{"num_hidden_layers": 13, "hidden_size": 384, "num_attention_heads": 6, "num_key_value_heads": 6, "head_dim": 64, "intermediate_size": 1536, "vocab_size": 16384, "hidden_act": "gelu", "norm": "layernorm", "norm_place": "pre", "norm_eps": 1e-05, "positions": "rope", "rope_theta": 34300.0, "rope_fraction": 0.25, "qk_norm": false, "attn_scale": 0.125, "bias": "all", "tie_word_embeddings": false, "parallel_block": true, "init": "uniform", "init_std_qkv": 0.0354, "init_std_o": 0.00694, "init_std_up": 0.0354, "init_std_down": 0.00347, "init_out_by_depth": true, "optimizer": "adam_variant", "learning_rate": 0.000738, "beta1": 0.9, "weight_decay": 0.29, "lr_head": 0.00481, "max_grad_norm": 1.0, "warmup_steps": 313, "schedule": "wsd", "decay_fraction": 0.679, "decay_shape": "linear", "final_lr_fraction": 0.0, "batch_tokens": 65536, "max_seq_len": 2048, "doc_mask": false, "train_tokens": 408900000, "max_steps": 6240, "dataset": "wikipedia_en"}
Each number is 500 + 50 x the weight over its row's rms, rounded and kept within 0 to 999. Layers, rows and columns count from 0. Numbers have three digits each. The size before them is the row's rms in percent of the matrix's.

# layer 4 MLP down, 384x1536, rms 0.034, rows 188-332, columns 1152-1247
104:456474519438584444535517515496387521613462465436566509458514551516490594488528498499492529505557530444456564444463433536487397497490485460430494486380551551490505528539513596460450419526538495489523527455547504455563494483578514490464493467546460462442454462448471589417422498593495507503
097:586562492482473534417523478433503531475429482585519476515494508486498476490447484458472463382582500529497510526552537561435422542397583484453508567518410495433573581480493426572431520539437463510608454543528466621530565505540598457487435473574461433540532446445606528428508496579588495529
123:572540544530519396484464467553532466387477536570562540521534588460510553506456559503569530530500590539459552427526537487590394413556522482555511528627457454553542437541458475549492485540561510493603518646506560428505541542470565578446448618543443545434444540473483489532500500518475406515
099:541521447505544527526541491485500454504420515465537526466400466485480523444508454539608499472551502483372453506550542484475505558511453514498507486453492395440500543434386461616522549509526529407425440572489530420474502464463501449456574555527506549515494406532542588458488436455389504429
120:567461548548535522489464492520537504551536512519595554483584488515362511502547505494517530510543462569533580552509498544499523488570431523504479557535509535535525446617466533471573469487509500470516501451441500426516528441518547511471553510593469468468452581392407478504504513507563411512
097:634518527481505529588505502495459490558541518503572496528497469557487560575459477492530494545511527552537480591354513449488558460449517494471493562464493524489538533516513555473429489526546565426410422536491538523530421576436472439522453550428519476530468547516444457502512538572479519447
094:525548464491482518451480448644515490536488509571352515525503470478463541461450501391457508512475518436524531539371495545590567492548534413504493444534481408495502541538519554576463434498404581556482500579436413606526438481337576485516467452538529503500504542503561507463494573414501495455
097:465517412522459634519457512488514508484429544543432582604449515470514513497595387557440515454649513484519509498554427524549510533574477479578604487497552434515580410502416450449572462447418596492457522515424485466573496522396495507575592462537520432478530515436507520499507463544483414541
117:403576508482570451537505489496329466423422495478459430450483533517488537457494439494447538460405490474500520534509493471478534445437504458418465506455540507437476489518438550516472512476422451616457478460553442566528488453458592508513438492470599500504596492527534432501456484467493510505
099:494467376519429501508433507534474447508448443482500519498578577468489468545499613463544657453552529474505506562506498569540495526557516575533458477520480579502527544450522525529600476456420588564534454528534560433449488430527562487430437523476490509524435559447447493478482513440446479478
099:552475503570518515575524503472469545576519452538532572437535532504518561580455516542425581556583565572568579542588547431544476463511548403456549518471387517412553548471466550503542509525483470618458554433487601532566420470495576461511472605521508540472544518504514508466391496468536485496
104:498471528464458512466540522399463560550471380436529413525492539632358444480456493467446426454448428482560475528492513566507527491542503458475521491561495597483359506587473488462541475559453499519454504434404551472465611448533534466505584515486418435536514475445511498543481470400552505560
095:534488501488455478517436539542527565495615531419517490524461598473562532504484505506508503496558482438458528556565497466537445524564483594429491509552478478549514433519407463448531539436493494471522460537534611463572489526479456520497563487429593548525459507556504470545485505530588461522
100:508471466475524443455448483550546485476539521474466559516471408434588527490514496496571628455551535456392503600451487460533383535543522426508500522508577533470591517495486470518437473406588519389460558478506557471496427437509424571473420360511521467439560519554470602526537529459539471499
099:545514432481505435472490539478555425489560528497566570503615476486464405484559531441578565511586573534510500487454465458452454408438477458509441477510560432469614466448474600410449491445394565507497584457492500541496471505543516524581494543536440464573558469467515510560518464524488534423
098:515504477557558550486581482413557566542513510451602454453536518463464577476473543497463389459388490598506531446477541543463492393462564502515520514513497494426520440577479498535503510353564431466531531551514524457465498414431441534504542435517431466501530513478527519560532461474544493488
098:484534457466514424543582453408507502500506493503601500513472489567478528486447550417462501532377497545464539539497508533510535560517433446490417430581509490478549575480470474488514523543477543569492485511464541501418593512568508561486413458516445463456571540516579496458462502549445521534
096:513483502509560509494470441499420441479487568527449465503454501506543484492478447485511432473447546485509419552504578519494499513506501496472451447464461472517548423496531471477590555539488498519521500501491513586523504467465433544452541518469556502408591430526554453489506466420494440524
094:474523490554523483462497531496420492557376458447389494432557405489612498477507577495507568549503542477521485501504509532602462590506440506507553504509506532432422502544565415527504566475550513524487524468452516478489477527449562518432542537509505452494526384536548499470546492496497524480
126:513516480551578493538536534427486571482493531527596460590568559490534526517587589535529556584534555606523495528511497611553530520458476487516521509569561471551491522564506516552507498448541487552571474563629561433483450466507466402458537565541530548477421571400561480550519515576543520568
096:412516485524541513533553510463554447500446515428575485463463518550449519500543502580442544470481569494419472641520513482486464535543445464517491449557500425530397546476546536533446518448434555492356411589522498440500521503570485504444498519459393424484517467518479470505484490472477541512
095:439475471493484522483481501574540495459400426599551425412496473430536522519529481550505529591532540398575505391551598484458508512528551553580500503499498531455412484514521467504480542492498581498594519582445511511546448469497432521485410472566546553526459554440486482505555476527532504472
101:483426550442437516408530478438468456412473498414461476454554404514499425563477472573494376499549536429403405529459548461554492542457436486613463539498486481490471505498457580611492488531568457506540466464467445491602550453487462497510485572625521480475463521565534481507464475455481529615
098:495550657481484473485602546441567587528535519498429548433491482575430476535447513494532462516528462500602511456557504449451570467359444499485402493473546598409586470492490473489511428533431555533561489532509492543539542536428495534461482443396454480500523545515621430578564512551551573529
101:555502530562501549508477512442601562519474434586490547499563516491473627453467541446519525510401545594465494596536450551459467558533552553550525486468504428574422602469527514476520506463443409523521509448552552471522493441535486515530539479611506496504486560383509473609487384485472519602
103:485465497597471506432537457534506479438460484579459559622472608574455583439527522535491476546500465508554449553491524466526494569521521530483436492454546479482463482498516380562490487461437465499447474478443540500481590522606504470490485548435538417530502491481470571515445482577489593514
102:398523479549501578516444606482484415496462550466431504521529459494468494506560472454518467479422436521451438543391475525525476527411494504447475514484540466584535454475485514447518451455467499595380522588509552546443502440493471516523520456533509466444525456556537457566468414516544499524
099:471539538473356528493425606551491554400467565494478549622489487452436571459458472466589475465485519505511601527575552434518533592513418504462574458448527412468450465513410523537495527551416542542430567435472512529474568440510498401480558538528541485467521449476515479565459467519543566365
111:468466553448500569424498531553572401474547472418406524433372498456506482550485456460476526498402489463562540492521501535444453517534489502489480556458489512419469432547493530460468517567507556541501550468514481602457576483537531545579451452546552548557535426514503475472454522553444530386
095:459523569492410429453500450488623470547590536489597485570494469512531496584537491561527494495454464493465510433443529499509527476523563523488527543457496555471588502469503477379365503564477502469531529498533405519518594349535505568518497503633550549549591475497522548483497492535498572537
098:457549507485514475439478406479573561444476470491466417528573485490544504612514493489529513542542529525509511499501474508455457510458468495515400579520506500497505438486555397458503467518465429502533530532556509434535454520523520608456499547568465470511482515506559560517590473579503507454
102:452592459469507525458511523595436500466483398511535547543390460483483464518449510527492530435560454441499486503411546524499549459448478455402601466503517483473545523527483474610530543497532544517515574524440459557469482469510505467423506563399498502420463474532467452559534431545568501424
098:541537520501518469413477474459529546529578524402561424457540531492531562514489426587437501497559466547505545422461477470383436439574482452495531516582500513487521432486492616535481522475516549446480612444438547569498531457536497544438612532499527483510454536514426514445509544547559487474
100:558512508494406472532527535507491533502509405448522505578566561434529474559572529575482566423476521460474512515466574553598424559600525446526463607532459490503519480486473525478569473439569512473572460588568512489542498537461510573503538445399498549449560472385514482553487512480440475453
104:515463549559547451458588442525492451446533528547585536519461585481522478504457495502507482552535559504519534521494475518448480474478476499480423467438464602436477505512514507531554397460461453450471586425465449578471501502419538434464509471551475494391544589566506496407494493532581391480
098:623534508438495498489487495366495419400471414483437424495477496488518475461506482540454530575587513508504509477451517571453558528426556483465462529496515533458474481540505507502503525486544463557557523415552509426480504480448537460579488458538420538485482510419490509544423529485460504544
099:552439546507545450556478582464493489513587486446472510603462558550567499516514509478550488496533499400501430409559523502519501536565502569477543527421474497514451568481513470462484519484616565496435499487502514500480616497466520521449523462484493477389424501502493430483446476466479418511
099:557505521489492477481538454544494466479530452438570511431535516525502484512466416527434499454462506496540460435502549530440539550567517591517549456534501542448520550525419543486476498472530477436419503455504554420459498521486465509578502488542439579391446529489426494559576521511490485450
097:527555451552579505535499573512542490529476470468544492506476473557502501430510519494437495451477477489498441453426486598412585455520487526474493452557564585537583484465503609542587434564515509436441501549543402451427550461596566489365453424536473403545426482524496418508611505505515472444
101:597520505552537494512432557494537499518429508471522540363441421503470522554454584450555423617489530509472524545474600519576419468549515489536509453553513470516424478531516437446522472477466555573511557524482412500456551458522475603558485443604552476490565532561543594530573536567503524522
092:522479466538553531548522531491496483516470451648466466454536476561515434568509579447483419484615476504545547545517365516543466407480515417460456466403479522472527551472515475559476560551506461505450595563507534495545353531428496513528501459594433509569452430435497549504527496473586399523
098:548427472472462503465433431399537482507573462513534516535525496468538522466555548480566509623465538587506575519418432477555463511502499446522475500486538422494525509613575509447493503493537457494477572496496455474508446458554529536517499430599414618517477516538464492456421509484457425425
097:601519456474454501499557447574553499452547530562581578454535474577509430519488471494517522559454441508478442498522519513518636509504552439436575492443474524548463506433526546469471578560556465549530448549470474488520469569556515552534556472498507529556429550560594446559491501578443416446
098:481495449518495434486560541511491551487658409526565481430522529467503507463506504458548490460525438465504479445458513566498515544509460456534526546550499470542462482543528512508548467483526499569555508424364523410603479533475472456543535448527525568511483491514526508381469538455490494492
101:419526472547578488474494552409515562599389497525522474432483542485544491448479553536613356494523533505454537477543533484508553489472398456520516402455441456494561489446487443545464478572446503458433478554492548550521547523488521503529466559457528490566537498591528449471439515545452431513
096:457551403482520547474529442464411409546399443486525551497430434503508586465542473523584437505553568416490346514466486510548473461487537499430516613591481370533585513376530498484515525534623526516556460554478460538460436453469564419477491491524389450492466576525454480532498510488498500537
102:479505579400482473543498559491489453414529514470553498505409495492521476566486559475568549551442443518593491446490464469364619501499412443475408408581505483435481465499495484554470514484533507475479497476440547542518568540642520560520452483530541459489574425594551583545459442507510438515
100:475509401566512466434456492463473608446542547502459462552522443418540553464420553502514519514501396519492509502461514477523470497424593459527493448493521528606486554542560539471566471525457465479487499522529392495451457476391538533478538550475517454450520495443467533426538597527510546411
096:448478614456493487586526482507562500489551509443436561500469413480473421572457455419607451549450524545477490456457473519468506567546503565611532497581589477460473534523551406532466482515560521504489393629577464492573497496447500562488500518562448485535450520530551544519449496442623526497
095:560508475482516472464501482458464534481508522476406444523601358499508375635574454463470490499481478507525468455576571499458569483477448463537548536488544510566560536424534478463491441476472579575553505455513397479504400545480504591501490440500444431410607556515505543612562477335425582520
094:480480489525543526494541510476549527418420540536472463583445499458484448464488517535425560588505587481554535528485475406567588466535442552570523461477482425411479514494521421464451520448467496494512432545511593513525335547488552559414536546459505472495389526431444496560508567498456479444
099:507537656549505449565444566499431510613468553544412580467488602556496461488477548460552568527384475544447518488505493489514539471548446547528465484370387447472520502423482527554487577563536491467443502457529537491501558540438540455509484528454584505517525434583447454463523499480498479544
098:484522515490416453605534470450526460548528476497603510503585427513495473470453445419457501555521486496516534577512469416484470468531497485434444504594524516610604437504448480483538455401509500612539557467520549556501506399515476460476540531479521442435552521592569441497471511414466537538
101:504528584498548492555519478460536547494475566582458556387432509474585488598517497456422421488447541540515461614472513504460386483479453517440578522465460551511508498510464384537491504530431485497528428536535450608424405384537495479435555496578482563545485630484508483533486523463539471523
099:597550533488488539535524586484469468503584453535632490548558491531464522474577513466500415494499415481459479416634502545466524497495442394476489444398454516600522451489489529530456585485530483520481582482445494432461512558520527592528507564517456402476519455494491374559567423463503489536
104:447468469510449492511568558461482559592425479526465412555509422515440554507495525526455446614558474611513542498526553533531508613529528536517508581480546513547540518538531515496504446491478451599462535562588495434560463467482545567494522556482557530457398595477536503514502542458502487512
099:636459460643472484467435514514509426497538454586396461592457533450491532524390461528565581489530546458509530558471508425551494434522500482409486497540510545447518487482549569564511557499477474491520523459516507501462507534485552492548475559547493502488577439534572529487439479530530548388
099:567524481499585546505541579463507536373483615411548438360525507523489494407560436525582446555462556493512402463487486473480467479474432484574481586448407484528429508450425429505477504456441459447508466482498512455491575566507552505506550526419445502397456574458546387447559509619481525530
099:466610538450383517525527551500435491440536530399481547577489501523480419467432501521492543512527542474421523500511456562493425501411540495513427484439491502417513424355445483493488587553493440498406524455518408496622527384471508435580498482591489524501493444456423519526425488457462596460
096:449453555421502463527526440586520559500483517376431530525444490574567588583496485477521481537437500454480498512455511503490462524555517444570501458481421531505408421474566583571527522445554489533470364496528468477508539450483455495589478575477525505503462557570568503548408586540437622469
099:447453470424512549499466525578467563537457497556499535584445570484509553430479513487576572567495500409563536513484472528417604530458509487433440422446465398484506482404541514493474556506394498435571503561508575421456500428425490450488478483498570471469465522481467482508480413455486602502
100:420543476606534488487489509489516424507487493488608426442557598557538540424496564487457439518513572483498374555577486517517455484514389463512506443536489503605568548487505425494454481461476480528420558612489421561531447543457493511542553438498531478400528558461531543577526502538481489559
097:510474492474476500503551410448496552501454415511486420586483397487436551426480457449505499546462420478520466528456489538420463518532422460565549461539505536473487495534499489397458549497479453526516564482498545492521493474577478471487466499620488553568515440507538528571502488495436576411
100:474496536488480457483462491518577492447506430496470482516479456596499458438555574519540523544429418576499546466456424501487485546502531530569515509436572458488583559455537449504511537406445470509457542495493589444523432496379522508525471487691526458443528420575449421545484512453450619502
091:498495491538505508536476423454497521384520592476531529476525500541498475487429467500441498474516536429416514442496509483468542508458467529529497560477530542508503457451503475548478505439548444499560534538534360473549465490406557552565474450531479457612482444505508611521513466544502426485
104:540430545513519554467482543559600521480493576509440517496549461475530577494555468431541392528533455639435540486422518582511497548460513589490450446430509477488472498515488577465469463527503501402501475510520493503441519502507502440504506469550489452539432544445486523529565534516429561453
096:436472512468490414557471489473453489492457455532487443511536490490445525485455542473446545578441552556527506556508505447507483536537528448501520446484515550455433503533475473465432476474487515483535551507395453431428405524557442572440476545578430464555569472439451484476544548423468515604
121:455521467508424503561491470425506562528444495511514549549443480477478522470438468480531402497472531532508448501478512513562525534468549522543527454472437480565470581451519488546543465484583537421459496631552485485480550538555474520557486580371516499467452492504519497496536526454524522568
100:499492514503483454538451500513501403536472552490493539467622557554472518487501458522490575566575500586499454560510535504674496441439506472522364529557509509480576537523508428462541413575515580580451573473555438477491334472541406557388499491562422503641536531497552553504413444426445428547
101:534495556415458527469570437508495525469526424414432477539537521531540443483410558499531469438496483476495479478449467508507388524532504540467569482530529419350462492465456525557441498479621457550451456502396445477483589475512507508461480399495574462514533505422506591495447501496532502593
105:510546510506556468495494536388548561481482525538483540513573513510607498523540504477605484462502492487467468490490575514488426503516519615563536458545571493545505557545507449381442470610545422463404423510584437393465479481544474578425549484591569499491489563529569440533475518548463502516
098:381450510548531522501480467495586474557490544506556552547545427572476522539497464545542489524563558518525528560598566404557485502414521469457572610553512481581438504511485446511421509480465534548539454518483597486578514503540493541461539511440548516614469595617601503604440541570444443544
095:525442519526479472521561481544593491533479479477357452532446509586443491502538536536454518474493580495421534505480475466472485489532459515513476505503470485508455520545562463477533513468549448580424465433449506533470510418551480490429411500456368449580547548490462473503585585560469465472
101:607493492479581459456348439455497493489508492449572562396509502568572452530445461447541505509462540437579476490465474517432498579494570424556538473579531500566504504504467577508557483517494471482415485427540518495417569562444495455444451509553443538464502453523533475504484489441538470577
099:477481438499445546357570535442480542461517558599443506532549484528458431512524498501504507384529418530495438449431520545466479520496514503531544464549498455558543465499501460480425508504460408591602489431398462499519428453499542557567557537477475505521550604574571466380428467564578379541
100:484497519562544487475451424472483494491580498544568560559590545406450546429487475541506525488529477472467457550457556496392458475522499465525493567460499551574424441521539482511489549560505513421524617505526608491473497351503456582440500405562447470577499599423473526513604464475540547532
094:635501592445421528353554440499456571512468485543498460503557466385543508538548481472413510513399505529542600419492470545517449514536509576466641520566468473475576463453554491493442491469583495543501525502562437461394524616428603421417361469531424490490494491487464560511459430497504516377
100:525444484438465485497480468525523502498453466420455441444491441494573518557505452490461409514488541504562504558463527565462500454564598503507488446547499583513593476463575547459437472445518459589475514442525568492429478485543521562610475461382462397436432631471568516484552529528531478505
097:504482532502500573489513535487568497456450510490499470566489485507487533468485500451521525477454479411541460471505515510476463586556442502487527516527438525492452511492518396545471489478568498456501561487436508491504615594558527482489575430483503528475514452522511512543498493398461552555
099:507491452552608484480502434597538502515555600496529485467563489503456536573482453488517450566457488503479451428517556452393510544571553435540551489521520512487487511497500580486487468491464442511484479424511537441551597546463517500500512515546525603485477405456467515496534504517411506464
100:487462517439442457535531473511468556520439438507554483465433508618415503566406429467382540498411511409474565405522455428521575484569563491555433434608458525481518409468555516588534506454606571602582440484446458586501535573451482523452502466470484577428542381555414431501547452424473434528
099:435501447414417507505632555526361453484456565495540473521548421537499408554486481529398516475472467542458538553384454516462531472407452399529397437426428538484514532363546516527550505515405464494491551508384674538574537553510476504433553562429525459460502384499531458474452531460514542424
100:537507414515499413448410511607508478474461537496473535577492518468551530463520541599540515498526449502513506520470482469522460454508598452407481512545452640511472524473410476556598450474457424526422535518507535546491473535386462463490442381527472448545504408558452519425512512400514530539
103:458531457447508482490487557484524434500533508531445498539453503521452507391507410412509482502514500395555377497450480547528500515501527510494543522447508467582477563491552449448419456386448483514449505531534493410577593477542552529483448645431452532440437447463478481505615457465436466438
100:484489539406557563459563535529592424544394457551533555526501494549427424577524493447535444447521500556488514387501410528475503491503509517522459433526542434591414532560532518501435552474507475558490493505564458484418574610620479546493567585524433474492467563496574479496455432526568486492
097:568441449432550483553394451564461361515444507495536598476421458518500482541514477462469478474488376405443527477459465439482535472409535462525454434561530461526468546451455505513521494474553464493577479517503641465534483587441545397550452569527493490467497497512438462375567483532517511457
096:490474530457530511470611534564527550431434427489425484554498434433564508469521516527518537424589527428524551474528401480551453436468476530463477477444419414552481523512490507541479507501525493462487482402543457399541463500519494518516499441541543458464469496517514485486482527463448495534
100:442475551498616468486476412475498450444550480495502500493529498547543525537492547535456520517401491576522510422467460497555466522492541503437500408524511422513544495451446555512444567466537423515472548552441504422398407425498566438523557470480509445458503475542489510474460465496476499487
093:478446549470546567585493488586504476571435523559543538422530536523503421483547560538509478476576428519455447481503449558427501430544393560473463533500500509477533534501540485423541529443543502477640582476465541546479561562477497488473535537502514499473443467581443430378501511497449534475
097:455568535517574522438486424484471504403480460455418562500525564466525531432538447529477537462436481437494445411462470552529478497466545495546572574536450472468476507485473474617503535473517445487499486554550446471484482419439474523527457411503567424509569471508501526575495468513444498427
099:565527485477482503452482547567541536468440495415391527541378560373543572405446450488569408465499479477506392452485577517580452592513572483519449474564562466455500501437512504501520491560516496550507414529439563499462590484485472418555534465449524487485553441559550481451474475516585491564
101:511589449604470499563561551393482466567485486560506501430479514512510504481577547614528420566391456453532469529474560504437613560455474516468474542517507550480454513573547441570509621506530516509545552530477490439447509564535456528566506527587513575510469557494542460495459400515431471420
101:524490530495492507478492454525501474463566496484484556546508456502408509560511433479458513557467544502492440479526522461471523551498482504516398456506514488489571544445438563563511436563447457469554516613453588506523551446571500422566531466472473446473501518498490532390499551464416524467
098:447480482505508501555467416590462449439434516445599429599488570513517555517474414468446524597510527512535478504407459542550563476524465544541440441492532466506474479500450448480500484534462650511530439587549485490504513450521487506481573583494521513496519498555465556474516299430478571503
099:513500505517429527538482510469479541453560487575524580481434475466474454503448539592442496555398456569457495588529508390579429531493615474497528533511396429511549471451477464558463510516461567528458449565451445570520519526405512434529597570463540541573531413587553491524418526472592521494
103:594552439496405559507436495508513541546432499516463538540425505482463421487504471476558523471439562515533532514424497533423500476476487434428520558594466425502524486445536525440596454375425444528509535626493502489454538517502484570440484521451477544572457514447452471471524488489512525556
101:402482499578521567577507401516598519566474435594461509512563486443415512670551498525492548414513527517515475475600522508366458498483486511622462495540519504540441478511507540500494549510425502425496527475534587581516527481476492401578487458497510513446489510586552499452471477538501498536
100:575534485515480523482478566456437475492508481444510327542516582469457572610520518445462377494429477556508449565563492541633441542588570484512472547548517449478484433464474530509571545447619552554464506478462566501566480498540456450425532496491505496527469443461470520420491456396346445577
104:473541496453463545544497518408540586513481479568572417517551491479454464556470531511408525489511561507440412511560532485537496464470499492483420491584465550505532509523491428493557457553461512447509588524461533487519603496591530470517503529564500477517474464552556525507425480516469444491
106:472467566502429584550554455653503434499559465530454552610417469508480502523611456481507470472428478439459487483503398505527456437416498523541500492461500491571540467358455566544520580522459475525507502514492551477614469500595456496550486411575402506449425436591500558470602431467415514501
102:571532402610509557456534476539497449484490510468480510401508511434441555454577548554482559536486493419492536495543506522485397559449503484436429501534495520460416526361507553546456463466487500604495508507422501562507528500442550413530498456625538464500520458527513511501538493425435579540
120:452447514559468438488460398467449571535452582551538527492473539428496501423449521593508478488384428526508451546520508420540391482516479473461522482489623497469497562411449568456531461542480484488468525525433634482471567465470531546514540523505536523559555528542529557465423432518545456549
100:383464478527476541501503602582479466478550486469454406466457491572512499423517518463498479521450494486518441551463518500504384567459517535442535536527462514462504530584452517525575476480432419436335514469560542523503461471535391463502506481502435514512522553444517397598510469498495476490
118:486485532480458478476532512501543523480500467457429560458485616445552557544525486427486562511457565593518501414498521549460384506472531576489420546513407571521589580472539458463475415491556530449439506464592528516485466520479496518596543491611404477470440523551389483472473503474489564508
105:430424473452488508507537503488541545504469508507539447473416373537490494493518477545482444492582462583481486536460549535498481467538498545591613524512635511404508478517492528528458449564542567562449501449473476471513404477518426481461419441501519564503570536542528499405422568504553529487
094:459475520439488393569540443536500475541535566520546451417492492609507452516502538567548439515514379531545587480511545519436471540552516501543493491548433513520479511511520476509569456478497517426423448555436434563436575518490523590469559514482500484591532520535537466514426585571468487585
104:544436468377534496469441498485439503465494485606609444510471440604476441554531508547434395541456485497529564458500538485477535465529450472509519562466528525467513561504433434509527482586471446594517450501498445455503468347435588482512560572473440512541432455466479386566589532495463551461
098:517491500476500621466492562530527480534560483557585507437559481572458541566498407508446575380580494475465457557448506483469434471566525467499508511510572568594559434563436495523459431443508516454461519552466528464413561521451518552509423471489473455494476404500456499515570522397496519517
100:518472517538584469562524496532519508444511445453501399436525478495609460574514490563491552549486503562553531601501466519589474577504502483568473498510566416604499556547496491473555423470498478484503453526539505516463507528486544517556451476444527544536517502494307380470562517559480479441
096:454522481493419435413534462539507522390431575519461540424512529456513506492492489499458499507487492490456533456473461505426441495536559469504490380474489410526551561596564486541498428477367381488544574521532473516507448482509539452476403535440539500565518493581578507504496572584514436501
097:514554461513559554493592494570555582572473477588461471526398480441501458425439471486463468531476581530407540577506524510527501518620537513500442549507427522458539514547580487522528509487527499510479595479473473467548456560502529550555586480389519476473558530408470494596542601551556474561
099:499435507546627465492461498463536508522442443543489521493419584483473467518525534506469526505398512569608488427487500468434493529602471571422513455517537552371515555519443450502467527443540557437490510509434484446570594458524444541489560496508461494449456487466451501564450502515560465512
101:497489483509468566508489531530575453515504425533659537593469526516535483546433501545528507466371472471442513558565484412510423565475415448490445476472555514431567519521415548518492459473521510553455493492481425569470432462561532447598531533538509482613464476481450497560566494535520453585
097:514463447532493392518475449446545469524402447404426559535482493510486535411484555540538523567420542423470481496456463551537419553488493489583500552447495534524501505518430509475440478474526469517380414473597592456460624490410436490469565574468459462419452560492512545586515478508559467573
099:394503565512484555584495519410458479528654433549579510386517526551487483403565513483468452456605537563540522515462430484468515516522497489525493551522457482441493464439497555504522508471518428518479503500522620567564430425569500498489530497429457481455516467552525433440522630486535511531
098:547465494524473481568484561554524466501544516517524453472504515460475496486451410467574472467447439431609612484464537479578590536497552480542520473460428570474500402451529489411469537489456471510535426536454431502493573528516448496426642548432591458477572467479497583513495462540496531400
100:569449494485540499487462534509472501480564522459449519517389424599473534548532585542387532456536518528485467500534533450509525343492425397550522466437489534484499459493468471535508560551547524418588430474442462520520444519478518536503526446442535544500543494618502515506516511539521466394
147:395464470422525457516540573422570462498500461494468521442423498491467499467512479447522464472467508543527410474496482484508525570485501478461534539460416538496430530489525525481445495549523522472457444534514497530472519454579443541534446573404426512532478434534512417522541503468563591496
094:468569580511484455395569562518525448432468474485504501402578509515457453451462480475396532484539478477361516474486556590582470527397560597517498466533496520527441442471623470473521431511606476585468463439519447555442487524537490398461538429559494406517510492643477569528543524496431474548
100:478475512461522452552437528502476543523552515559447460561530428521518555545535525605486504509530446561501533479549485524454454459538505498517560510516452476472436477512507496532600543613478486497555450528502460596457468528506537422537590480437548438477572556526503485512590431527498482502
099:464481495555511437475497514576501565473502596528547503488579465482510538415468545395542535515465573495548463400499575516491502496563517424585415463544519468547549531580451466612519452539485524403520497424428476487530533525536553545512519593588468528452475546572499630431474421509497448563
095:530494494480441501579462574521631489518528458516498545542477523524489547482604362525529570471507638495452437522534522524512448482455439497523453527461519389525450407484441475489425538479438460478572559467490526487500516539575511590503487455437499471534527548569547402478519453440539464561
103:469468550475489498484460476475534485450466525550552454469492492576515486522483493504440568482496454493397510477553467490567498448546526499437514419411454463557466499501513519522445518424526539467510544486493537591569496500436430642554578487393491446481516469532531482501546480551565451504
097:519574421462518467573470407403425472501498460529535466523450428455491470553486476462505531531439508486440513445553477446457550514503380515488475528497486527508537479507480418516443588527478478502634449500520541492445386545448497542456508542550439521482470507580502433522566541517479511497
096:456532416466513527528482543511523586424566503453545394461482508428478529464583519514516490436435508566546507460575463383397498561493547449488440569499552585486482423489481439400520546519534475453458531502567458483499552463452466441296503618492573484482481521492473480578464560531443487536
105:492527441493484542485397506479482469461508467572466531618550477494515551475499568486518477509441500526417477581386474479556516537519474520487498526514525617513504468467607582498515417475471562449450542485472513537474539469424476478374540465573540581479431556472489530475460477511542443573
097:581497505485423521502466472458465543507465497626506439507504568528456514488436539466391522528448522499576561497502433456486456404566454557482451541554599523421546579538502429538507447460499519485502533525448535521439489519594493459497508466517510495421561482517456541500542485480539508506
103:496437433504481563505485529496492495513474564559527530592435515479486497555469589476486442554538592546497447420603544557474524535433581498476550467550561542373586468494447538502507543493537520433525515432407524419544453569538436482602476518411448320422462542443476570514510458556527391372
098:499481422454587488456511498531568452567566478525605509574547493432409515510510461526553515530569537546521585521514467477440503467514447551470521483532577501492457549524573495472475441520480484554450508526455547584449451515496480503545503447489483423515516581577570491527567549533479516473
094:602573542513525395492498583459528545470510550507529521524549486494504496488421537446474405581490512588380527566443570456508575470429533525572462486522469576522498537533555548465543539511474485498505454503479489522480493440415456488433470482537524552545385425548514474377511509533551512469
098:454468496457586469619473523532480520492617481481507372657482594437474480511521554540469488424526422481454570532510522471521555458541478460520518505528509609549460549624543409456546540456519518519560580516405463523432579442539480528505514419467494496496467422403543429472571498405461483498
102:497558459482473499454519432583438522430556473515399467493484416501455532481475475490421519466531469527539500453474510508515483526464463526369527523496467485477515427401525456398386552494458475568641462469495471577460433519525460423575455416605508496412545513452528498534490497501555429452
099:519505479504489509590607454565524548473509468509521591442453415539477418475474526501580448514506418543511544468521555503515467469467560540540500479590550606501517474496488480509504558410512556520528504408561443462504352473440505586499509498519556369493404497541415452561448521536456385563
097:549408483486443436470518526446466502477444405472486470417502537436547455584462537562449446518505573476495451476530560458402564394521572555478473512449511543465505481526537480520537557507557392399478556442485506475551483549467408435497441514544537538516503478518397495486536462453482570575
096:527492551419519510399552415474476456499585496550610524504480487514589590439499434434628448427518495380552466521463520596445518531534432572562573550496576470481462440585424541521586376506528433491587524538504458441554449482530516444556528506509466504551447480525440560455539453387473475490
099:514618474579541559552516527431507506497539487512570579512463570451468473499456553498517449417528541554421517543504566508562480502523400491516542539485583465404537421462430486456494510479465454500635552537459505494517463544480536435479557538497463514414534457464532495467443433567491578492
099:594499575488509558586467487554469618520451539520521513458473451508580428482520530588499522581345500580583527518534451477549458484575552524479526531504466597425520598462554532487491530466538516550411487488498503539468545486511487404545557432437525513412522443534460445494490536513485499475
097:461437545526436404514556552664480498537472509463498457497473528477532471406450432591461476580531634465496526488459485521530520421438509396500489447475426512461513524478456472359604497380427512617504489515452486468529500442540490550399546491408572424504576470442524536468439540491487485497
098:620516542508539582483577550477498483504482428559496483549586494458505552517532466544613442426507486578506524518387486512479498578466422562564457522483440565581472441508520498526480459406488516420518614543496566472485395571630505499507469606456446484557529470494602525511585422465481499478
098:549522496514511539442537388530434536507472528460415488470480432561546578486456479550451474553419473617477448522473559498514535433395512479552514510595510586587546457474486500519514510474469465610410545445447556615528490577504443477549445533446460516513561466489573484557540432493474491462
111:458461505495499433497505509450632536542581479541515549519450524518479450518583514430483461478505489531507477387478464490516533560583466549564514476478490525522532463467600451470476490451486514493429483470558499536460526445468476503507508441449526531516548428449583476448538419516496562524
094:456513628508463496642481594449489467545500375452528519562459445395500574580465548486427439455497454643434496503578440431492538443433499544575549446500543504418508529455462478554499492544498582526495519509413520529491458494506390403589449409264552510525480398480505556438573489488504560446
100:434472473465515426503484465516502508452464481459481491408483531536491453502510557541473552484597546495382423594467563512428553478463466475478470441504513431507534483488438466493473554517482532466478506553449529553481533509475543576533526479476535540492612554525549529493502539484532464413
098:472530547528575440412504622496496519506502496452520479533543523513449550478489465413442463538571484467556473428468467468438456498546488559487543487471517572546528531570586517470662523505555536495459364458569520529537513596479433455424513530488484487431457547490413503469589500489500563462
096:527466569503583510429458526474458519510449499560559510522536490528551504405496421515523449499492490545500588557565481529383479515422511468450505573481550554442530474582412440518357465429446503510514559423447434480452475547437537485528525453425506414507527483485533578542511460510509464456